{"num_hidden_layers": 11, "hidden_size": 96, "num_attention_heads": 2, "num_key_value_heads": 1, "head_dim": 64, "intermediate_size": 512, "vocab_size": 2048, "hidden_act": "swiglu", "norm": "rmsnorm", "norm_place": "pre", "norm_eps": 1e-06, "positions": "rope", "rope_theta": 10000.0, "rope_fraction": 1.0, "qk_norm": false, "attn_scale": 0.125, "bias": "qkv", "tie_word_embeddings": true, "parallel_block": false, "init": "normal", "init_std_qkv": 0.0345, "init_std_o": 0.00637, "init_std_up": 0.0345, "init_std_down": 0.00318, "init_out_by_depth": true, "optimizer": "muon", "learning_rate": 0.0028, "lr_mult_qkv": 0.7, "lr_mult_o": 1.5, "beta1": 0.93, "lr_head": 0.0106, "max_grad_norm": 1.0, "warmup_steps": 200, "schedule": "cos", "final_lr_fraction": 0.0, "batch_tokens": 32768, "max_seq_len": 1024, "doc_mask": true, "train_tokens": 112600000, "max_steps": 3437, "dataset": "wikipedia_en"}
Each number is 128 + 32 x the weight over the matrix's rms, rounded and kept within 0 to 255. Layers, rows and columns count from 0.

# layer 5 attention query, 128x96, rms 0.0628, rows 0-21,64-84, columns 0-47
[[161 108 135 180  78 173 175 137  99 104  82  72  68 131 134  69 177 117 184 117 143  95  89 161 123 136 130 147 100 110 128  62 157  76 184  71 144 119 156 152 103 141  70 167 191 124 102 169]
 [136 113 120 141 115 184 167 107  76  99  72  66  58 107 162 117 140 120 158 115 119 163  69 167  89 131 120 231  96 144 113  56 142  61 201  90 131 168 166 143  94 126 104 160 155 107  89 173]
 [175 124 169 166 140 194 115  81 107 149  75  90  88 127 170  91 115 116  94 104 174  90  63 137 138 141  80 114 156 136 178 130 203  84 199  63 227 133  94 111 130  46  89 187 103 114 136 146]
 [140  81 127 112 155 132 110 145 102 111 155 146 157 111  68 119 120 147  58  95  93 110 133 149 140 112  72 118 127  95 115  96  82 167 102 145 151 115 102  74 150 112 171 150 120 104 143 133]
 [ 83 127 184 153 143 130 135 137 101  77 102  83 159 106 142 168 136 108 157 145  55 141 121 136 125  79 109 141 159 132 127 118 100 152 122 101  80 109 146 128 147 122 119 105 205  87 125  94]
 [102 192 113 150  86 118 183 147  85 219 167 145 133 131 114  54  89 128 115  98 121 107 109 137 185 139 154  93 192 121 114 158 152 157 140 141 144 124 133 102 111 126 105  87 113 158 187 168]
 [158 103  87 101  86  56 182 182 148  73 155 114 148 174 184 156 131  58 126 146 160 112 128  62 101 109 207  82 153 121  73 123  83 168 140 192 215 113 106 103 138 145 129  98 128 133 156 155]
 [144  77 126  86 111 109 134 146 134 158 131 190 176 106 125 177 139  86 203  92 112 168 137 128 145 109 138  45 107 148  84  76 132 202  44 125 166 115 102 107 148 192  60 147  87 116 229 102]
 [102  77 142 100 143 138 177 142 168 188 124 141 131 106 102 129 161 138 158 126 100 100 114  63 136 148 160 116 112  95 131  75  91 133 161  79 184  83 110  76 175 140 118 116 135 114 107 135]
 [125 119 111  92 128 145 218 145 114 121 153 106  98 233 110 154 136 116 114 106 192 103 176 128 146  77  93  72 195  87 146 131 115 115 162 152 101  77  74 120 115  79 129 121 128 160 159 121]
 [154 125 101 124 137  94 108 127 119 118 119 155  70 142 119 181 109 105 127 139 109 118 164 128 135 160 175  73 142 136 109 169 117 168 102 181 146 112 173 129 172 185 103 141 176  74 101 163]
 [111 147 175 147 133 168 117 125 172 229  94  91 165  79  81 111 165  99  71 149  95 150 133  74 128 127 123 217 121 116 174 185 144  45 161 122 113 155 115 151 107 104 154 152 165 132 113 151]
 [139 126  94 176 140 159 148 140 169 125 100 121 164 178 179 132 138 115 126 125  91 176 101 118 143  53 108 173 116 110 155 107 135 188 145  87  80  68  97 145 122 135  87  61 104 179  65 120]
 [159 136 102 153  90 151 138 150 170  98 140 103 144 127 142  97  97 105 117  98 136  96 143 120 163 152 142 137 209 124 129  77 102 164 159 159 155 118  96 113 151 105  82 122 125 157 138 134]
 [ 52  76 101 113  80 127 167 101 140 156 163 163 132 155 117 176 136  95  89  90 131  94 112 162 124  70  84 105 163 117 100 132 176 108  95 145 187 117 177  93 168 184 104 119 120 173 163  65]
 [187 163 127 165 106 158  32  98  95 160 111 143 146  88 105 107 203 180 116 154 139 125 118 159  90 107 169 155 147 153 112  96 143 146 138  91 107  95 122  96  87  91 136 136  65 129  82 202]
 [126 167 135 135 146 144 103  80  69  53 110  64  94 114 158 126 123  89 183 181 138  98  39 146  83  87 106 108 105 144 104 165 158 113 106 148 134 147 101 146 106 122 174  92 125 183 121 169]
 [132 151 135  91 125 154 145 123 121 152 168 102  99 183 128 186 118 157 171 152 145  63 166 106 127 144 107 173 118 163 149 102 116  88 163 151 137 181 136 196 126 119 133 139 145 190 115  88]
 [140 126 110 185 101 129 139  76 104 141 175 200 134 183 171  96 138 126 118 153  65 141 124 107 137 123 136 155  91  98  84 158 114 118  81 125 137 101 144 160 125 163 104 169 120 141 126  83]
 [129 122 106 122 162  52 134 154 132 137 180  66 111 166 135 170 149  78  80 156  98 165 150 150 108 118 160 112  95 127 147 160 122 169  90 110 141 140 121  85 182 136  37 170 215 175 122 110]
 [182 149 147 158 109 203 166  65 107 126 163 111 198 147  95 140 134 138  89  87 112 126 107  85 156  55 124 154  94 137  80 194  51 120 159 116  66 110 129 134  76 124 165  95 133 128 147 110]
 [175 136 146 122 190 143 161  98  94 122  86 138  77  62 139 126 144 150 172 142 171 182  99 132  72 155 167 143  87 129  96 176 121  87 198 124 130 139 179 135 165 129 150 136 201 183  95 145]
 [128 128 128 129 126 128 124 127 128 123 131 127 130 126 131 130 128 127 131 131 127 126 129 128 129 126 129 129 129 128 128 131 125 130 130 131 128 128 127 128 130 132 126 132 129 127 130 126]
 [128 132 129 129 127 129 129 126 124 128 126 128 131 127 127 130 127 128 130 130 130 131 132 130 128 126 130 133 127 128 123 131 130 127 129 129 125 132 129 128 128 126 125 128 125 131 127 127]
 [128 131 130 130 132 131 129 131 125 130 125 127 131 124 128 127 129 127 130 134 133 131 127 127 130 128 129 133 128 129 132 133 125 123 126 132 123 128 129 132 128 128 126 128 126 132 126 132]
 [126 129 129 129 128 129 128 128 127 126 126 128 122 131 131 123 128 126 127 126 129 129 130 125 131 126 125 128 125 128 123 129 135 126 133 129 129 127 131 131 126 129 131 128 129 132 123 130]
 [127 133 130 126 126 125 127 125 127 121 128 129 122 127 128 132 128 128 129 133 133 124 123 133 124 126 129 125 125 128 134 130 131 126 130 130 125 132 127 133 123 130 121 129 130 128 128 129]
 [127 129 130 129 129 133 132 132 133 135 124 127 127 135 129 127 134 132 123 134 125 132 125 126 125 126 136 133 128 126 127 128 138 129 129 119 130 123 129 127 131 122 129 126 139 130 121 127]
 [126 126 129 130 130 128 123 124 127 129 127 126 123 123 130 120 129 130 130 127 128 134 125 126 126 124 133 129 123 131 129 126 134 123 133 131 126 129 134 129 131 121 129 125 128 125 119 128]
 [134 128 129 133 128 134 128 123 128 132 126 123 124 126 136 126 130 131 129 132 126 131 127 135 125 128 129 126 119 133 124 131 133 126 125 123 129 129 132 136 132 129 127 129 134 132 126 130]
 [132 126 130 133 128 134 123 128 121 123 118 126 118 122 132 120 133 129 127 133 132 134 127 132 123 125 130 131 126 136 130 136 139 123 133 131 125 136 131 129 127 120 131 130 131 134 118 130]
 [128 126 130 131 129 128 124 131 135 135 129 125 123 128 128 125 132 132 130 130 120 130 118 131 129 129 132 125 125 132 127 121 126 130 135 127 129 129 126 123 135 131 128 126 139 124 126 127]
 [129 126 125 128 125 127 123 135 136 132 129 133 130 136 124 132 126 132 125 123 123 128 133 131 131 135 128 122 122 125 133 116 123 136 134 120 137 122 125 122 129 134 128 133 135 115 131 128]
 [131 128 131 124 132 124 126 125 126 129 134 127 133 130 129 132 128 129 139 129 133 123 138 126 134 134 130 132 139 127 128 126 119 122 123 126 129 132 124 131 122 129 129 128 111 136 137 121]
 [133 130 129 125 130 130 134 125 125 113 129 127 121 129 127 135 125 119 133 135 142 119 136 124 125 119 123 128 139 129 131 133 119 117 127 134 119 123 131 131 130 125 123 116 116 131 125 126]
 [128 134 133 131 128 128 124 129 124 126 125 127 124 125 126 121 129 129 130 137 128 124 122 131 120 124 132 134 131 134 121 134 141 120 124 133 118 139 136 127 127 132 125 128 128 127 128 136]
 [129 119 134 132 131 122 118 127 139 139 132 132 126 127 122 119 131 138 123 126 119 130 124 130 130 137 128 129 118 129 132 123 140 124 130 120 130 130 127 126 125 131 137 134 140 119 131 133]
 [134 120 134 122 124 125 122 132 125 140 136 133 136 129 125 135 125 131 125 121 132 137 124 122 131 116 121 123 118 126 130 130 120 130 133 127 139 126 122 121 133 134 128 124 127 122 128 123]
 [127 126 130 129 128 127 137 127 121 136 131 128 129 121 128 131 132 122 133 120 129 129 134 125 137 127 122 126 130 122 126 125 116 133 129 123 132 122 121 124 121 127 124 140 135 120 129 121]
 [118 128 122 118 131 126 139 121 124 138 142 138 126 125 122 127 121 124 129 132 134 111 132 123 125 130 120 131 136 126 131 132 116 127 128 138 117 124 122 122 127 129 128 127 121 139 140 130]
 [125 142 126 123 136 131 131 123 124 134 127 124 125 120 131 129 134 136 138 129 124 119 130 130 125 128 132 130 128 138 136 129 122 127 129 130 128 129 121 134 130 133 124 123 124 116 129 122]
 [127 128 137 141 122 130 123 121 120 109 108 120 130 144 145 139 127 124 125 135 137 120 128 136 125 126 130 131 138 140 119 133 134 111 123 132 123 118 135 144 126 133 137 130 124 127 108 124]
 [127 134 133 125 130 121 123 129 138 133 127 123 123 133 124 126 123 127 119 139 118 133 131 134 132 137 125 134 127 129 127 122 135 129 132 126 135 133 128 123 130 134 133 131 139 109 121 122]]
# layer 5 attention key, 64x96, rms 0.0722, rows 0-20, columns 0-47
[[121 151  92 117 117 141 144 131 123 121 137 109 148 132 100 121 128 139 115 113 153 130 159 125 119 130 144 102 152 121 127 107 128 121  98 157 168 128 133 134 137 137 129 121 107 148 154 117]
 [141 131 156 152 118 113 118 108  89 118 100 110 124 114 160 112 120 146 103 123 120 147 104 116 125 137 153 164 127 134 146 136 148 119 118 117 112 158 137 129 109 124 143 120 139 131 103 146]
 [113 147 113 124 127 110 129 119 125 108 144 117 158 136  98 132 139 136 102 126 122 157 131 116 104 109 184 131 165 120 144 141 132  89  91 128  81 159 137 156 159 106 136 132 141  97 115  92]
 [173 118 128 123 136 131 142 113 125 148 148 109 149 130 130 118 106 115  87 128 166 113 116 119 130 152 126 134 155 133 136 140 115 122 117 146 159 111 122  92 133 113 156 106 109 115 139 108]
 [128 116 126 155 138 151 135 115 124 125 137 145 118 109 111 101 125 154  99 107 139 163 144 114 109 140 114 141  99 136 123 112 124 126 120 119 125 158 117 148  99 126 127 146 127 132 122 105]
 [132  92 136 126 129 126 112 124 116 126 102 106 113 133 118 145 136 121 106 131  97 135 136 133 113 119 139 100 136 131 147 135 143 106 126 127 156 117 151 130 123 114 100 127 157 115 153 149]
 [110 163 132 148 122 122 114 109 112 146 161 138  98 113 140 143 108 156  91 153 121  59 136 134 111 151 139 117 150 112 143 133  87 121 140 109 126 134 137 143 128 119 127 102  97 128 101 107]
 [150 114 152 162 144  94 118 137 124 103 133 110 143 138 130 107 162 124  85 157 123 134 136 125 142 111 106 132 115 158 130 144 146 131 148 145 139 126 111  78 143  99 121 132 178 181 135 117]
 [127 128 104  81 132 132 114 129 141 137 169 131 151 121 114 145  99 133 124 118 111 124  90 115 133 142 123 150 123 120 118 102 131 136 117 115 156 139 159 145 134 161 120 136  98 133 126 159]
 [128 158 118 129 118 156 134 136 142 115 142 133 130 148 108 129 113 124 146 118 136 143 131 138 138 136 180  94 111 129 121 144 127 149 125  88 160 119 149 125 131 128 125 119 136  78 110 143]
 [109 112 161 107 122 133 167 108 121 138 165 156 112 151 111 140 139 131 112 123 120 132 122 120  94 157 113 101 102 129  95 159 115 134 125 118 101 112 137 147 118 135 142 100 140 187 123 118]
 [127 143 117 144 123 154 126 125 115 117 116 143 109 105 152 175 115 113 122 130 136 141 122 117 148  94 106  87 106 138 112 121 132 110 131 131 143 130 131 135 125 139 133 150 122 135 145 135]
 [ 94 145 106 138 116 142 136 149  96 152 106 133 101 137 127 137 144 151 161 139 143 134 123 132 103 138 121 125 133 131 141 131 123 109 100 106 102 169 141 110 125 160 138 142 150  98 139 148]
 [ 88 131 103 130 126 117 128 103 129 169 132  97 152 160 116 146 116  96 150 104 135 179 133 138 150  87 139 150 106 122 109 140 132 121 109 128 124 112 137 128 127 127 109 153 123 110 134  96]
 [119 154 137 141 131 129 134 135 153 104 163 118 145 112 158 131  99 136 134 135 126 135 119 141 129 169 103 144 119 145 114 124  65 125 132 147 123 126 129 127 126 123 106  94 111 135 130 148]
 [123 164 113 126 109 154 137 118 120  99 117 140 120 109 144 129 132 115 131 118 104 155 134 140 149 148 129 119 135  98 158 115 121 126 115 126 112 119 102 144  91 137 126 176 147 130 167 164]
 [142 116 123 123 145 130 110 136 137 111 128 135 130 148 148 127 125 149 100 131 140 112 121 125 134 129 125 118 136 141 147 134 128 150 116  99 113 131 131 151 138 146 126  80 146 147 119 144]
 [144 123 102 115 129 119 134 150  98 112  98 114 122 111 126 126 138 134 111 108 140 147 143 121 132 105 123 141 124 112 145 118 121 155 111 131 133 119 128 128 115 133 110 115 129 119 127 148]
 [135 148 124 119 131 128 116 131 133 127 103 137 135 126 126 156 144 101 158 163 179 129 105 138 151 122 127 120 134 118 155 102  97 156 134 106 111 139 127 144 130 130  98 145 122 140 119 146]
 [130 163 119 116 113 128 122 125 111 130 123 140 112 136 112 115 130 100 153 118 114 119 144 118 120 133 127 136 111 117 134 146 130 141 135 134  97 129 119 135 130 136 116 105 101 122 152 153]
 [116 149 114 121 123 134 124 133 141 151 142 135 143 126 130 106 138 118 178 133 126 106 168 127 124 139 159 117 145 144 129  93 118 115 135 143 144 116 123 144 148 108 108 130 148 137 135 133]]